{"n_layer": 15, "d_model": 224, "n_head": 4, "n_kv_head": 4, "head_dim": 64, "d_mlp": 896, "vocab_size": 512, "activation": "tanh_gelu", "norm": "layernorm", "norm_place": "pre", "norm_eps": 1e-06, "positions": "learned", "qk_norm": false, "attn_scale": 0.125, "bias": "all", "tie_embeddings": false, "parallel_block": false, "extras": ["capped logits"], "init": "normal", "init_std_qkv": 0.0181, "init_std_o": 0.00331, "init_std_up": 0.0181, "init_std_down": 0.00331, "optimizer": "soap_variant", "lr": 0.00644, "beta1": 0.95, "beta2": 0.98, "weight_decay": 0.14, "lr_head": 0.00916, "warmup_steps": 200, "schedule": "wsd", "decay_fraction": 0.853, "decay_shape": "linear", "final_lr_fraction": 0.0, "batch_tokens": 131072, "seq_len": 256, "doc_mask": true, "train_tokens": 339600000, "steps": 2591, "dataset": "wikipedia_en"}
Each number is 500 + 50 x the weight over its row's rms, rounded and kept within 0 to 999. Layers, rows and columns count from 0. Numbers have three digits each. The size before them is the row's rms in percent of the matrix's.

# up: layer 8 MLP up, 896x224, rms 0.0988, rows 126-185, columns 112-223
# down: layer 8 MLP down (transposed), 896x224, rms 0.102, rows 126-185, columns 112-223
up126 101:555428477463564485445517563512577492496512549445544491598466468520484413492498544444510525540516437522544482461466563559588463461485420396536472579478481526442424440553555469521555481444496467480432571475484526525432469523494532603511451455418515602475560496445498427401459433488552511433449414582490499564484485467509506601507541408511
down126 105:488635483557477522499538530401498485553547494519418553422471508518504542490506450495470564453445517528492486414503445474432481445513496514472397477595458451572487509428502487603503556482454549390582539482402433533483397459522549484456498513446421477591456448544540519542547581530526577549531556465468524568601493480477451485555508539521
up127 107:545507634532484468540480466528515509421481572496479449543558472401468541425406514415480525536524465624499494483542496547565519435463434536546441516467413462507444476494502499507421539440504489482469576554441497507555489464476576475467530478479412553438407523545542458452469477461500509487434521412533494435434437517436490445513521476462
down127 101:513558488559511507438423479538530529446522529505522539511446468483566523514488482644516511579472425534574509506524439461437512428520557501474502500480550431484553503540495499463420472591616435557495498436582520558523545488580518545588471511444505479468527453526575547474531486509487435512539460631461502552516456418417461453527417555583
up128 104:456560512544557502531505508428451504525468552476510480519553457402570485571487481398399526446482587554607501530438504470598427486388561583506490421499469547536493566463481618487545515503536551381522579627488491512502522454502462550460403538493573507526573458436497435456489535537513472566431562497555459410498488539470484416397507485509
down128 108:493449448491533453592562537530480535489477435578474442481439487485485548510401434468515476514425573427559544462468512493397452550429511529551507559533527429497501466535470498506458460541507482596517568602567551482506541518530485465533536496552498398544513575455491474487473627412464445507464499444467542629522591527495477541448518626552
up129 102:520485565502455506459522554430493459463525539633489475573492561563551480420508544511490474469489489577544517525473484517487543477601398536513562541483470542552479468482613540513467452571485553463585535440463408414483558446522447424469525557497495609578498522529565558422435492521567459518515414523582561485501422508504497428575416449498
down129 103:525541475680464477530442513523495608537471548482490439520459399505516492590572515484534502472524470438513527541477435551466533503516474458478568551550529476607470513504481515494503553535472503439530510475501456553464501588640434435554574507501546487435502471535626437450482501511472544465433453454456425506515489498517545493481527491442
up130 105:529486453436458541464494439535462496452493511479504490549560528391572525522543571445505467417588454482507459421407460441553452486545479460517492542534474574572461529490548554522440541420553527424420544485573501540544604474531576572611526480499487514535503431451451588481519453559588395605465427483574437517483578579500450435466528491601
down130 103:614375482530510404499531474502564511502516518579548536465514429515478544513535423466484568398513501546473514435514446495531521568411474504464496478536603469394517518367536487532429500646496510485498423472424533559445433426527564484504594433451519525451463476501513526387506502529411558492436529459374505526558473496560532522430428590403
up131 105:580467503553513559540497562530532479441554438561480432492505551416543444492403411545472500530491514535469515616533427529565450439421455568508468516401464572526398527539504376439551472525636551555493521596562488528531472540461631425448542637458452521536572430517482587490480512479504533443550404515497580447499497503515437487490424523499
down131 101:479468506501514412420525509462510578463496459554528552559484526536425600578528450499426449408482654495427465467461476457483564506443457445402503448503469499511578431462475592449523462530431579474515477458519504479561484535416398530599499542472466438404489524448540448543471583519506451510462564571495538581534490484501574442594505552468
up132 106:500511511532472450466462582506485471435536462510486444472454444432463594537457520439510545567534503535465473388562481457491571524544460551499576496503546459443502475492624572479539508561562383541475530440485500476460456476428456563548458536549480539486503564486538528416597536549554544423686545554542509570542455523523494554531463491439
down132 099:499490441470500551502559522443556566495472451578554529540393563529492507562439580434541427504496514498457470556505465485521447480423496474524525531546465552533486481491450436490537507362494607531462459554523527557566519475520576467536476472462482432639534461496477413468537405495398410465456490446452507476476471506445574512544576496540
up133 102:521453591449505508420605488521545482413480486543515485491497460466475441482451440464531510482522474501434517469542555457453521515511521570492495463517529473499518421627452516547422496514427535553606480514511440485586433486480481450598480538576541501487396590436463500580487454446487533429422430481489495558463491498564411519523560525532
down133 102:467488471527524453366413617511512492516567597482523493455511523420519500487501473506489535533435518544552486421520537515435495518484532526604490490467554519496473479423478462468548527412481411430514426505368522543580496457545478564562484494492508571506580500576469526485484578500522461486520538504527531487600469521546568496447590385479
up134 113:482540532463456500461553491448510562508465487455482506499573551538591444544492558451437495545561536495611464418523516516469568388522517436524540515411555550477477449537506561500466530497500557526549584491672585453489477514517441499503446441544530533491471603532624492425529576467460534558495440488571491422478499488500483523478517464514
down134 104:476421434528555515470537484539507464537478571565462544566453541496423612514522516438598483414489508467562442540438486512470441471543518554499480625592485522542522533591423491478536644456427570530398483462421452517595582450521453447471535582435420495483525454512473541582600503518472503451477591540541561608499500521506557500545499542478
up135 100:520558567536435526479475573489645459513647463593423450587574502433393481487486506404560487514561491466487530473582523477519537473488527425600417514452534452497444431395533497476474551504514591526512481503511541608450538452517476537409429426441496479458478515540468400469379554528512461459477556534510410506576417467465485482487558534555
down135 106:483470456518578519496491592430414467452535487469542445484458485514457450485548508487495406507578564529547456474502518482448466493509551466471545495547528488542355532537453404487457472531467494514404476553378414440486405429437446505405530422466494528475462393446552476441537435430547538444477493522556438482514469471484482473430476495530
up136 117:494526444509425472534476451517409420458417493490487542530472485538487497569429484552523451449483480552544441555480486519521531457508515473512547499498499423544424447520422505457501547476482589523545427509537549431503515469522387478439498515495541460493450520464498505466408482545498458545532522509454453421629589503540520565549445571475
down136 124:468503565543496429572487555429493484626449541524423541554470484487466539436531580455565429583567541506478486484511477420510545373539577475476500441465521588489462467388492420506502497462497562436518525540576557508511560483512567544499515479568459513489530534433468486569560505534457523538577501470486550525539502438525578468457526550500
up137 103:446475492439568575545415521422451481648525549516482502444540559486421545457528552477564394532486516420538463463548535570472521561530432553485529532564437609417519513539525421528562564526514513446491436527519455505513471468445504510477586418462376514519490537611498593556482477528558386431490509483457483471519486478479437550573533546511
down137 101:596564613483469494459528571594537524392523531640545573533535470500503534465434579499547526535501461520429571573417459417519493505482592480498500417426585485529461481439483565491431500508489528500457523535481511491497518469522418449540431527486489454467517504506463367446492463560505540538523581541529499389476498449435578534575433520523
up138 104:454460475657491422440450554560420489486462488553547470512405495563461506491597461514487422562541505485485478509534509482492504479569520516571397493452548536464420519552493477506485491466459536532545500445498448482464489472471466514519535483523432508410506477515485429539545560438554499454494501542568477460561488408618583460460540462487
down138 099:530553564513544622511496524429482497519485433460440535479620565507450563454592485530443497412550534563553418374437446531470472499449546487453568463580549480503575536507544498528532486530588567527534533454477507552458497478492499479465557521515454412499475503537516458458517526484411600580484485471482545542543431576468476509577578510501
up139 098:470514528511512537456565518560476503547418536562472504551517556544524386464499462564537517534448512543452516498608503429511524533417533453388531522466469579563496485386512483472456491498504544447561514582506475551483499461530424534543554542511528524506434446584464430631464525469514461516490504479550469497536489545530552524470466463446
down139 094:646374500533396528499490485547456495464485386557540535501518483503430546549562428454471461474527562450448527539529468528478494454473430517538457444409471410488550467524456579511567551525441417482515472531493618565581563518563422421500493507526391502454465580508540458502508489493576565453498496429524562480453497514520460464525595513530
up140 091:562531553464417556521477534513416516558473442462498484465441460546505535488441533518487496587641437515545472475517504415455497518411500486475522492449529522487487429433481433420593522507546472430494513492596575469410467428415463580412490535594495583552504475539504547547629539508437485505445591500509538508583477617509593594549547504404
down140 094:465465495460486444498550488511386392392524455436551494582518593520568558582431472516520460415521486475461486440562485432554563512503492505493460493555556480464468480585536496552483471495463478501446470474476377534528609591488518426531533495494477441437462576485483423477465486446584449546595468509510433547436513416428522453424422517556
up141 102:545515489456506573480571395510537467527561531512479492575490445442532474512488516496549487476468569510513539515447397513539447548492518563490497506533536494578459443456511479512494542429549491456400483526518518420419554513564452459589438512535471530516529466493562472539499485473480448446417460544408482565469417542473506431532508402461
down141 101:492507609580582502455487503483462471445522580481513468498557482538478551483558470547448508529517477444443490425490505486534614475483504480419560584537506561489536563550472545462443506547526503484523516389576487571484412540464421501503559506497502486465477482384403452416562488568566481589557508457539506477506575466544469502513444448521
up142 107:451557517524498527459539485516546393387505507575477478391466464490556520414529383446579532405516563478511508533475444474520414438515404435456408516562455517507541521483567454452516532439451433513572574509456452441529366562381437505531435523547516468477567498414513481589507533429431467488488425405595459501491398551563418520469514479521
down142 097:461428469459474512607460522443562557546570522501495490549526527519550492497556554483470499558503490555494500497496586600583532507479530486473593489477590479546451464456473478525485521578548496508369460490522497520482671474613545600433567500475568484514458432541493575430508491491648574498455446622450500463452542446421583578540455477448
up143 091:463522543470545494542534537514524438507501502497512491511424558458539490421508609379564477489413526527461486506438513599617494440476535472518475527501505561404429438530566456502511434438506527466571508530492464580482551552491542369608471564513406485505355522526466525483546526475551464532502515479498469557442530497589505583494451519501
down143 096:583513509551541502547406495537477519439459513501451534443552500499469474553536370568466393542470413509479484524572452478421513589544441490533531458492470448545554507576521545430570493531520492517387522455537610541477456444443503559454568463522509542488574473482516484500439468538499525444492513465523534470508492519393522380488468476456
up144 087:476541464510547533506456493559463384470538462524600468507518553489537539435537503549426376475517429522464467364551545473537439505493511565520478393485579546523500502512506446554468557519536516376609518504489533535379458536559506462476463492502489508549510522484567505478419594480490480545468430508457431490631575461490501462575492609498
down144 095:530565484510439479418536466456497539498439489512470569453466498514514500562518625445565421460490560432462588560520472523453564516484507484510511594551417514485477547395515570554470481541476486601552559575543533517505496462464526509479533515517531489447578446552428513579432425461596492484580502502492478490394550518478450532506449434553
up145 091:464400482469541564535456536490510447550473539560558524439529505538481489483518496518544533443512495525500548511559520537541514482469511555471596533452436544463526535525499520512470509585453504479575454457581449507474552430483599471527532439548464533527503465405524550471464518484568585454459586605372436449402486425534453468500499459518
down145 094:503451535474485530616438479541504531540540479406503516571499451438487520406513469533512477512490574463469548524542565486485537513532402435445402470506499531502542606556434480501494484446562502502509482424497368525512421538472471544518526497452516459364501554460513404500502461439413565595544544445408578453540472466481587541537494539480
up146 093:531507447467542530511549440615452454523567541486500485531553437474484478467533496473528479483554567486460476512525523585556513541515466517517492353481479453437448446520491421470474436586463486475524475506503513416521599563540495531453400516490499526497464470478474554559471394526530439594497575487503510445384496592581453437495518491500
down146 105:541563428500519383536403508438531473480532489405553475533493530532561462470523516443585621490431470495469478424520457513486557494466571411564473567622467553564515449589442493457485522429545506571491575532467500566542458498367488430611504526480528441538569490529497483491563574573433573460550490436539443510569583491465478474474526504416
up147 108:487389550474403466565480466427461519490553529560421497480537493530494514464482484614493479604563453516492512455480527557583462415480479515514500509611539452576503433520469444542526490442436439484465526548534485499540440486571509546468468469623561577448403479528437608467387483497497556404487536587562501498499522626495463472550540472531
down147 103:514590574561529526535477472581539450492502515509537491556492502415503422488429466363563492460561507467559517514489458516530516528529511557507444454503472563523525466494524561445429531492400548549593432521573442447477480491475539508503495481420482553457515525442534388558575547464459470502446483486484490535544541464479471499476575503496
up148 101:548453479446398527523426510554486502479444486508429401510516568499503538570590455548622476377499476471503535398435541381621526480526523531474520534519472463592556480548517479493461483544519504541456461520504524505472387470436615581431430476512564559573558486460551524467510465463567493466427478449561474520489522445443508504614538528509
down148 102:524470551469548475536584566558511564501525498620495517515475526508536409533572515596424515507501479468558540581426492494519547550522522559503428449488491581506489528467477494526557448499575448434493503560475593451454546471521459509568487458477404517454549489524448555521458447536513521450572441561422435539505492506492452528439486569574
up149 097:486447588428551444431500547460551459579556599581477513519483477460461484478417516455493494529442508543493500552476459546527528593500482639546470588482430543518496595439478483464449515476388621565547533465487509535517635516466531510499473525532485535468511552456505474525508427522450542482480513504490507549492551545450417555485395457450
down149 103:426529587517573594529385480484478537514542494490504420531453497530442429562440370509500537504497517526506463510482501562502481398520465379513470518510449517537428446417465521541524536505414455550386435518525512506547520496531493483526494541514603425479482468460499580477526544482391481563519506499506440576488485522507497473491518501476
up150 099:442520459391458432566490568418495470526471530479485497458501503471551410576536534470637503559413493504441505461453571498569466585412539536447529554497537560452453448553482479490387525414553484493486409508485477529553466494461484594419507455496446506450464478419554546450517517435501484537495521499655544488522515508451452474519534469482
down150 093:511520466568460574406529585607483491485548438513544494531439532412419499466548416587387525428488466455517573445483433443445521497547470503538541389502420467478500549445538542486655511517437532545521533508561528570510465478466478557535469503472541438482573465583503463552455507564545465410508444452342460474512449501588519486495492441560
up151 104:524470530625539550525492553502508519506496474513518549449496454523564484574460489556508498563525528485539533491551508561568577477479534596489507507441431485506496560539488556559480491395379496507449536516573542593527475555564384489524466597474482520439471433452464439525489497524534459480466407474489525406442468537425502457551514519538
down151 102:442533467469530507502533492493503451493510466459540470616393520454561519484534379431505506532453534511571543456398492519439485474531576474565470498484499528512464569487486423521470486532529538441494509561602402431506478398480529524488548511633494443569666479459483493523570430452492474505417508494499520507463442416495398488583416480490
up152 105:405450560477555474604531578464499506491434490518558427509516541555527516383560475474473538485523519556459487474477572460525506494471463522563514495537478438533479526492477486513603527462447509453587504482382470537525542543415461499542522532571499553522489376635570427415445462472510553524585436524640488563463546540412473472410553478479
down152 110:489487541501464531588545546609501555602487527462579423470510582387621584454535509544470456454494431530530554533567478414439566481466385469549477565424460520491493474528534564464487512489485456524624501490534534584477445568431548587550503490548461559459562493560474577447502458530450482476439497607423536453540483562535453422547549471539
up153 105:537584439475455478504547457462521504574479462533438480517574513490441495603532497512486592466575414445554537495465477446561503468545544514453498556512500530587512494459575457476499562526551568382488460438489563531473565531513616507564509567411484465480438498467609538536564415421489512530450487494546592491539446502602535375580376475478
down153 101:534446519537525510540494594567447585545572421470632463520489541496499501456561548536562379554490520493528522452485471516481470508557499551607521496467579565537379492401515543552449513473527481528511493515434538483485535557559513457535512483529513465555534462469519508488472539435497495551579464444417491519475518520580500552472570546540
up154 106:438559572551568458509496472479530447439566377485519506478509546625534473582400532503488479529552436492590571516505507520524481415572495555450554457437472521402502530468545475525542470568498495489523534566636437492435489491455464449493422557584456560539484480593529537427496557528482426570446509465511495505564412458423532514461594450506
down154 103:526463493564486497583509426599530507542438495569487493534544475556525471519557498537457530405546511457485612480487544482502519441521481343582501438524483513519504495461491594565500473587487543527505548473484515537504510528398544527474577500492463477552496494507488458536397499487510518430453568400457490556482584422506501453565566521462
up155 098:528462456466505588593517440420473516560500485410541507509530488487492480512517483531483495495446525544545535644443474573520519536478544454602588461499477460512591623511543512468479588562450520571496465537552629460428541342553455503528466474514520379518407561516532531467482567522441543540537490532512482555589603576580455529427548530485
down155 101:495492520473524425377458444546507502482496558510444542529484535567503488464520472492417438511379499502444422467465438564551466499543472550410499549530533513506507518454510474436574482495475564442466520502485408537554452502472594536572419555480485552448508464472485457403603502520443490547453484423472519495474390615362599487474463461394
up156 108:491477508488401545408537472425451480490434449539447470488518673487599450524539522490582455592591546519532504609483508444462600452479535471443613527520517531471486507529582446467477428417529477537514446484480509512439527555509420510482588433523482529442464524600488585444479532572499503504509483509509508468526476521466511481485480507519
down156 103:422597578510559467605581535554494518479387503495559479474458439542430534480485424512482538428542494458567475410538476589473494539583533464481466415490549618487507428403456460487536549500491527508511486475482450518534477479511506509511540485503559563500522463382534466546492534438471424494450509424570528517494467513631534478508493491505
up157 096:524493502516453497547522556506555485469540472497515493477403451498495494387451449502580484467573532507538525507438515554498462512444453524499514569590585641406451516438456438386571466397534548561514555464566555506493509590484508431558531507571516593441533445473410553483540579431476514457476473496421498483518444482548492525492489406460
down157 098:520482448511478456429567500445410465446466552577490588576479512502465522586586583523513537576459520470534421454542535488461519459570544415538372436482438456526508526560513522593502461512489507474536523510482462540468524437553495488500436517494499510534391495528615436542445475473481492395448489449557480545490493497541566520494420575522
up158 099:536616511544514559483554460505512486572542640505464539449566428500430485437494500514543474587525535445524518516521482554538520505484621523570457428438424414534493493592464543563428478581554514480461543552496534456504535502502496494467567482579424456535510561452585533512471596439486434496422514435493487582477511501478505466382486453398
down158 101:500459390545492496485555514460575512490435523458559489512530484488515534496506445606434564419529439515491575528497462446452561457395553484537542493482424492529479470491535423544427399381408495536505565536498505522514476518524538496504484394463554512546521643502484513454481523510507497509486484529434439554514541525553628542552527546405
up159 097:487478519421413565526550558487470571528459533502433436519534456490506499542516520486506535526512497436472447460555526520500576515556415499497587523381515513580486487500611475506480579517444515543466472497464496539541460450438493447490551495501472514489456522528482494485537460640556549472451545570531505503502461524500469519521533654570
down159 097:468397516519400505506518524509503564425476517449583588485590552486500541456551557471492476611542469499446485541451506486456373459479572591582559468560478497409522447527551529551521504482569466565388636572470491520483464517447484536527418503512509427502521477527635379543483527485499495545542477446481595496578548550581425472466488468460
up160 076:605431522512593504442505461548448560552522596489567506461486479487485501415468558522535548507557537518482534559500448465556464552530521531514535559504463581500568547524522437492443468421483546417502563491573455605509441450591508475504451574522555447420453518448422539491528494462434518684548450442562517469516478539519456586470602481464
down160 079:410487539510431532524508477540507550465440455572415494558535541407393588553490456513403463435509495417528447501446559493469573506456538499537456515477516495475438552558571589490505531564511479543513510414516510445430562447414593489582496496455550505514539539502523539511460540563529473419511668571507512450556496439482608390568504502520
up161 107:569507487502443471484516572483624482493359538450454504504425469467524458526539491439465495467586540521554507418428526581477519419542496422503531484538532469476488443534530392411586472529521567550496572551537507448570526424563472497470522454466495504539507560501497468420556542468503413455458402592442507560497544486454405511459484472479
down161 115:595422460549417420547517473424482480495499473513420491520557503455480500439511520454479474500420479523559445509493503499444520593478454493520539538465566547601584464541529475505565492492544442472580529406495537561638420612508414549398525436471534501503481463476491518480505582503485533462504609488611436588425456471413554497470465537517
up162 100:547347425515469546516460500499522584489528492586474487545481461488515492541615535462540522565505519488428493451575484559431447500470522550474450551422450453521579432600527513612503391451407394447558493505543441454606448504444484474454587423450436568476492496461477523583474479587568504460568500531483434561462495470522470507462519457500
down162 103:549582509581565502491547558549374529519483553509514516565448557590490463459458486522485455450521485453510470558430524513494423466544492478463487529456504477434471464482545433493523538467500633548440545549575530568456401501639475557471461548564584495564501451475477362513611500385520528565561498432520613500539555476497528530466475516449
up163 091:544519616490447426462433488414457528424505466534541458566592479412543542552431525420529440560446507529502501486543431517529613521470525442621532443436545490554500527478518544450543534454585518549525551449560468494575547442476441519570558454451525504564508487541515538517530412458470495443530421501549448589484540489478456436440438493529
down163 094:489418441537501487528542508590486544444541491407521508487515433530455542500537486472458484501454557439423538472406573520428532470520565657487446522582507442503554475535501543606490471507530525449410520629469530448526386466547415596457464479525553402462510476511435529461480515514513511497463550527508543461560422490477581505537557514466
up164 101:527415463584512581545441550472540537506494428457634535558408571547410461522490531502580532464598630455458457496482514536563353429508460528472475465422524498497507556500439518539445446448429474522508556509536519540515504503536526509563470478515472509505458486592485418497421533536536477593431487509505505490516538484458538499555546503489
down164 103:515538514524552420515479440484460426475558499461539447445475425418537516569570480483471469492378535492504510475517414491482599531541527512504570597525466539403552447481558459463504490506546457541418504549440500328584518533542475537532483502551484469466552564403549429586535510448439476541499419516548523472574529468491440424581505588431
up165 104:455547586460589507433498498500567459418489481533531454479494517523570577504463511439571478467470459464490531549603476512522480476480598442593527592527501457528500548568416529501464504520520530478431425383546452496473586516471511499558559498513383562519541534559449535466591574511501445459507397540527469501479593493537419541485578511589
down165 105:589507449520475482502524520599533588547547519499477445483551569494594526498565462629465579560476436494468517417537424459521496581464508510521404425500525435438373423572479509469473453490559549533532443488510587604436423524514537444479433437494506445477514526516570388601484466470578558519516514501546459576435528439403456493457449467502
up166 111:449517563547500517537579477486496500550496450572500417618515486521468519480522476496530544441425502669487541545560497517501573523473611483429567524556473484583477453445486482404504445522430506507473457511526537445502561488398533578487489521580523471491411518506626550521439488456496561447581486514615532599485578445590500471427444556483
down166 099:499538397492490547471448468566504583559497523597579543519490488490532507517478491484551402573533544531540540577480483472426507429371444500607498501457442502500488511460496520528428492601467451483477550553491478468462495520550475527462464505435463446646612473473433372520492472530519416548455546538401563504496524453455567514505515458435
up167 088:498510443410515501485549486501485440481458422442597524484494502533541481417485437498531430484497548451562370547604475587450454509403423525454511594454488455506531475505460531557530534656473492571525507498547546526440501563435540481410538506530473477440437436472528442520493481493493576436568513446452495507481507517491507450458435562510
down167 084:488545548530532495528408422513535528524584445557470385502551454471367437514494529470409545500538497535453593455464532476393496459467412480483570479493382485547568537481522484457440524507587542507484499549477550480555551466492433478565486462502590425581576521566458528555476514512503487487390474646564545459508471452493480554506566406476
up168 102:577504437518416411586572533451444506557481492536503479481535517534448458471607495519599538452496544475537469493479557586509495454573531504505535498522553501565536491522517523479486542495474604552488445566607552537420463467508550513551455537511482519560506533438516560432543479496580492531543584457527504470454469475505440554503473480588
down168 103:478529462548495558540523470538475572504507466511490542544491478510480474584512567485441471522590510537489544563402475550456563470493534494466459496490508500476514438505477528506535595414554476543504476530384450615537546438510492444382436500479558465528522477523487451463490392521534481375520568503451605503451525426459520511463558501577
up169 106:522451594536457553482517377422476370508502566497536504534472506477567509566530583551501456532546505500561503569399470463468461461442431550519491504514474509502550555520475509482514479469613451456622466486530532558412552458548511494541592480520431459507545541575464477501531508491506499486500496523369498475604524480526525445422430468428
down169 103:532417482465484433569446561545483517496453507465545373431460467441356515506489505460524520601497445470482459470582605458452509466503517426406517510536498586489463501463369512529489487452394493524496459508469573516512565513443533558460617506496557523431534462516456560548465531523466467563533473496565572446439537484521426545465599507609
up170 097:573533485532494508473524423480394463479461553508555473448489518510506541461560438414491419471363488528543532548503476571515451606509490510511556525461488560450527412496492522522527535462499577544561548581397388489525531572420531466598512466511482422559490465529530465503451513435485488519495425489363422551480492468540484562462579433458
down170 101:470496422521532450538490473457500435454424441552439543587459460470519559485431447478551469418510371464476443521447464593545345538523558470561511456480463525574474446485454492523493506575478536518520478497529540441473485416491570537611595463482548416541553557565496478544530490432517411481581504512510490499507481573556486545511537494457
up171 098:439494478455494505421501533459439496524527431504539636484415419523504483524472497448505566536546536569469470439458479564435573598536487531601496503461373525447531507580523481450529494483550412497419579491500549535551571472470454547547500526503530503570509470470537479512526534493550453442477532565607506533472477451507499464420482474533
down171 093:526501500464518487575485493479419534478478529496394446493603509480542439434569597470544443541389540431537386562587451501556504385554631537425479470591588476501483484448536472517490562562496561479621458506528497466560519463515493451465513455573499552407503512516457461542465430479462520538480482466459490414537500571461501511501529521462
up172 100:516437505421497467485470520458625440436530563457578429509494557525507599529487575526439490437579541460504453483418538497532519487528470554524583474506542455521438487524606449465535517525495474407452574537477573582546545504420498392551531494580433545495570470414550480435427460527451532404529514491469503482474559415510451502600500517518
down172 099:407502425521531539374563533544439557553422466543492607508431479523514503491543552476542432489500495487454452530510459468510563491506511425516487525538480504392520438466494507468504430484395549541550474456439476451523441551481428544468475552454538587526451511531445486513503571550569496556416510474526477462512517503506576464520537495515
up173 103:509498511479441490534583487485542453406483479499497373524504511522528494417471398536528518450464456464543510519551532509478430501509553514402494479543553579497478515571463511590516557564530466433598473475515338464478428529626492563524487481511525518517476588500516479480545454568531445453551509521522563527579393478508502504481477445530
down173 105:449485523569582501441517477454541446566614509376505531542417512497499457500437530513436482578500488555575498431497457555456595410569431566427496505402530511503503547407408434522445544467559552465495463509467572536428528596477510556445555507496524487497485477531437452518447579544435509482529548448525510510517496447513552442561443532474
up174 090:559538464492484469449481496638552490526588441446620484523417546538462452528533367523497499496525479464493483550558484583477459433564522520519552501509515562491479430629432469582466457472448465514404546463505637462450568459493473496495450581497441532491396523481573444524552442587520503444431565510503475479442416508518533537513530426528
down174 093:470493515410516525585457527406539441509488451543478426478546492476576546594533522556524464506529490551570442443484476448550469549414483415587480530509407498551497569424581486453482543442510437438493576470497448471446494477495427463512493603415590499547536520448426517535451484454443480407530539511411513493482614520501562463480458456471
up175 099:574502537451431503581514445547483479525413480483543494469630514475519480482508526468521527511453442588471562461507417448524500520540488547548459428497527500599463458420522431437543512406397494504506579479442524446388517498551499415560557540544485458490463494496439552560496508452470464453496503476467477597445478405483479407515447544501
down175 095:446515513543497441435465544443530471568502470540482530511347526504451464492463517459446566422576440444433562542607415518523483470459482468543522573529531484511540630527465492489544493581515509541501459428476459463592479480402543626517514553494569469559545523503536453457549514529497470566486491445510436515479535516456569467483500577538
up176 105:423508439478528454432465517517552546465568433428485501511556486621499465533535483470491578547507492543488638524425540440432596529479423493464508437562525473494496505605670450450485474451510524496487458515523481512531458571534474489433487545566497475541484447555532489527543439487544573489426507509525497505369505510455555462548533430479
down176 099:506468572546392433491498569579527512513473446608451468527443427487432567504535528425512443508491470403454472540577520475484403441559472479594487498432473549445508458465324521486484538643501464473511533471497532520516503482507477508632533490453446544494482628486518520513460572432517414442479552472531466502533488492436388502394488623532
up177 105:490429557406424550455435487466499445563502511539478448427481508435489505544539615558519489461497466551513473506472527498441538587572522576537555424523480443497523598586545406569572420469496435495434547525429480512630490551514493485581451465465453508483595510484487541452438438485507527547520507530518438523540533542412475461488416517536
down177 107:482542552589491496515530506461502502498524508469469535548470507561524536469498545484495536507491569518524502442553540545599422499554541548535464649469507540462432454403361546489489515478446514580487510501500458546498566429438445447466605512433493516493453567419446459523482537492544506516395502469562562424533505514468479446417581537451
up178 100:482506480494502446455513526599542439514547548540495473517415471487484506540597604444492479549553473488466511437550449523449468480603525565488517426433562490510497603546508511436531541532505466493523482496521564514528513427448487488468426467473494551485500487577460583408530399459360528475570541532495532549486465445571506467492352449540
down178 094:512414510518467441541456457449397494487480476430491522513562471513547465427354402467524513505434445443554490555464536497474538457438447410535456534505435499535424399552453491587419381421444424489539512442488475530495482401548553433531576497469506582505362429479497395498422544538474494526455439407515514445510540485576522518455519492503
up179 104:484555509487505542454483506465471463525492557519470589425472489522424485496469557531434491514541438527501554467479548467533455516448604476538541446445541485488352564563448519601522533500496488452463379572478610520559523421531557566446518455439509461465530446485450535502509453615511564503593514510500489439570567546588444512462538451528
down179 105:423541469542467456484465533437465513470455454483415455488532509473501523522493539474505490522566465455483472479401474527501538527457533462538515540634420523444510396439567543559517427531495449477478510536484482518556429445476458456524512519472501428594507546536446395528454552529503467418593446460531520520488519537536504508573535563471
up180 104:393492554531414546438551488487506543466622430535658489589478456461531497503570598540422465560542460523579508440548500542473462519498541442487524553461518491537599501523459519478517488394583521535429513480611413498409512502508548515491453543489472499574498464518638527396512512460483460496560501437504553513554502515504467516464462395539
down180 098:505427584572459532487498516501465452536553433510528549534617547412478462456536391518561473481592419498489501539520469533503528476461523511511522587498517486407463466515482518501537554481504428489454535436496645519577544521471495499545483417578581468477538486556503498479488541554488498466507448503485471564513474505525561458401678468470
up181 100:512527432486456598604462461434522550512545498546370523454554452424572527423503487509551450538493397468544550564528470568514478510526503445523506603458517487550564516550529471450498495519454455489490578562474435527459521496595571409548502522525458481436517572553541570442467462490521412520470580587500528416454585501550548567430511447434
down181 103:500403512420504419451489550562431503577541513419561403434596512510539501496451548521555484579519498479433510483522532445535532484475448502541533398596456500528530437589574497436413489517585480549519516440424486513485459543533442505446532542462465452563523535443462470460567485551502496578625465463508442555449519484579463577537497464576
up182 106:455474411402547515416565551518601424503544463462452578453389494478542468408563495443540558501555551582555458474613503535468462511528533469505571427501461509531481451450504441530446511464458515465528495524516510495536528463499475509545516513540458565387500497501514515518369479558490502507530543589548456452484416510494519501425484499486
down182 098:536455488614501546545502493589481546461563478563485501515575427531419467484539528496528547552432535499507516519446530558574533543496420577536376514492590482497549490514474557556577504571508544513463539487456592569521494494504545385496505490457579430570549519461492426489532514469503537500534514399474468550474546457553496567574498558566
up183 102:442506533419523482433450487523506523534580506439509513448469414553454410581352537555506453463531437506551528445494480497512519423528459500482543464474590492494610501563559545522546470564528467468537508525551504422463475476528514485495550545513519592516609474504571545498407518530493541506517480527568468556571449478353480477466468483475
down183 115:519572372567559493473466472480469536466580497561472570474492483490478482508465556482596407506564522541532483493497513495597484493630487472457530442501462391485523430473475463521428535548592516482506576452524574474570483459468460483541487411435462541556582503518500457518476477444454441436496437513535402510517439496481483452441443487417
up184 103:495514487503562553542539533555463518429505541560475498552561551486567486534494492489524551497432456510517519482415571464501457540479490507489494562587595484574452539535516465576478460586519474561408481535488526504506465418514531396498459511538501514610497471378450493470442449502413520530499485474535544455478532593577553441483480635427
down184 103:505496517556386465540465577527505447524458463430497452423555563560542471477547494505586440540511475540519432536585423518562547456481495521496414495509496452392551536525613530566506499523459489475453462524544550454489427508452529479451469547460456542444551485598579571519577476540478430495486509557493432478506623527507431582485516422524
up185 098:461400596540469429479436471474495490517514409508579467462446514424477501559471505484484496615454428558552447526421496452507441479543495475444460561499572503545525515550460473554570455565520449543432484450471470514512523434492485524515479570599518579468506421499443430518526527514578504445455520518499507508467531463505516404522454492514
down185 096:477543474498576615529578498460515505544489487506436495503523499514451481541531486609515432443551513458501482463538542486437551556433469531561498433538430530500457499403546501441512565440497508562616485448592484530546493434549483446521509461389408487506467593449456524509468483553505494656489438410550499437562506544532442578540454508522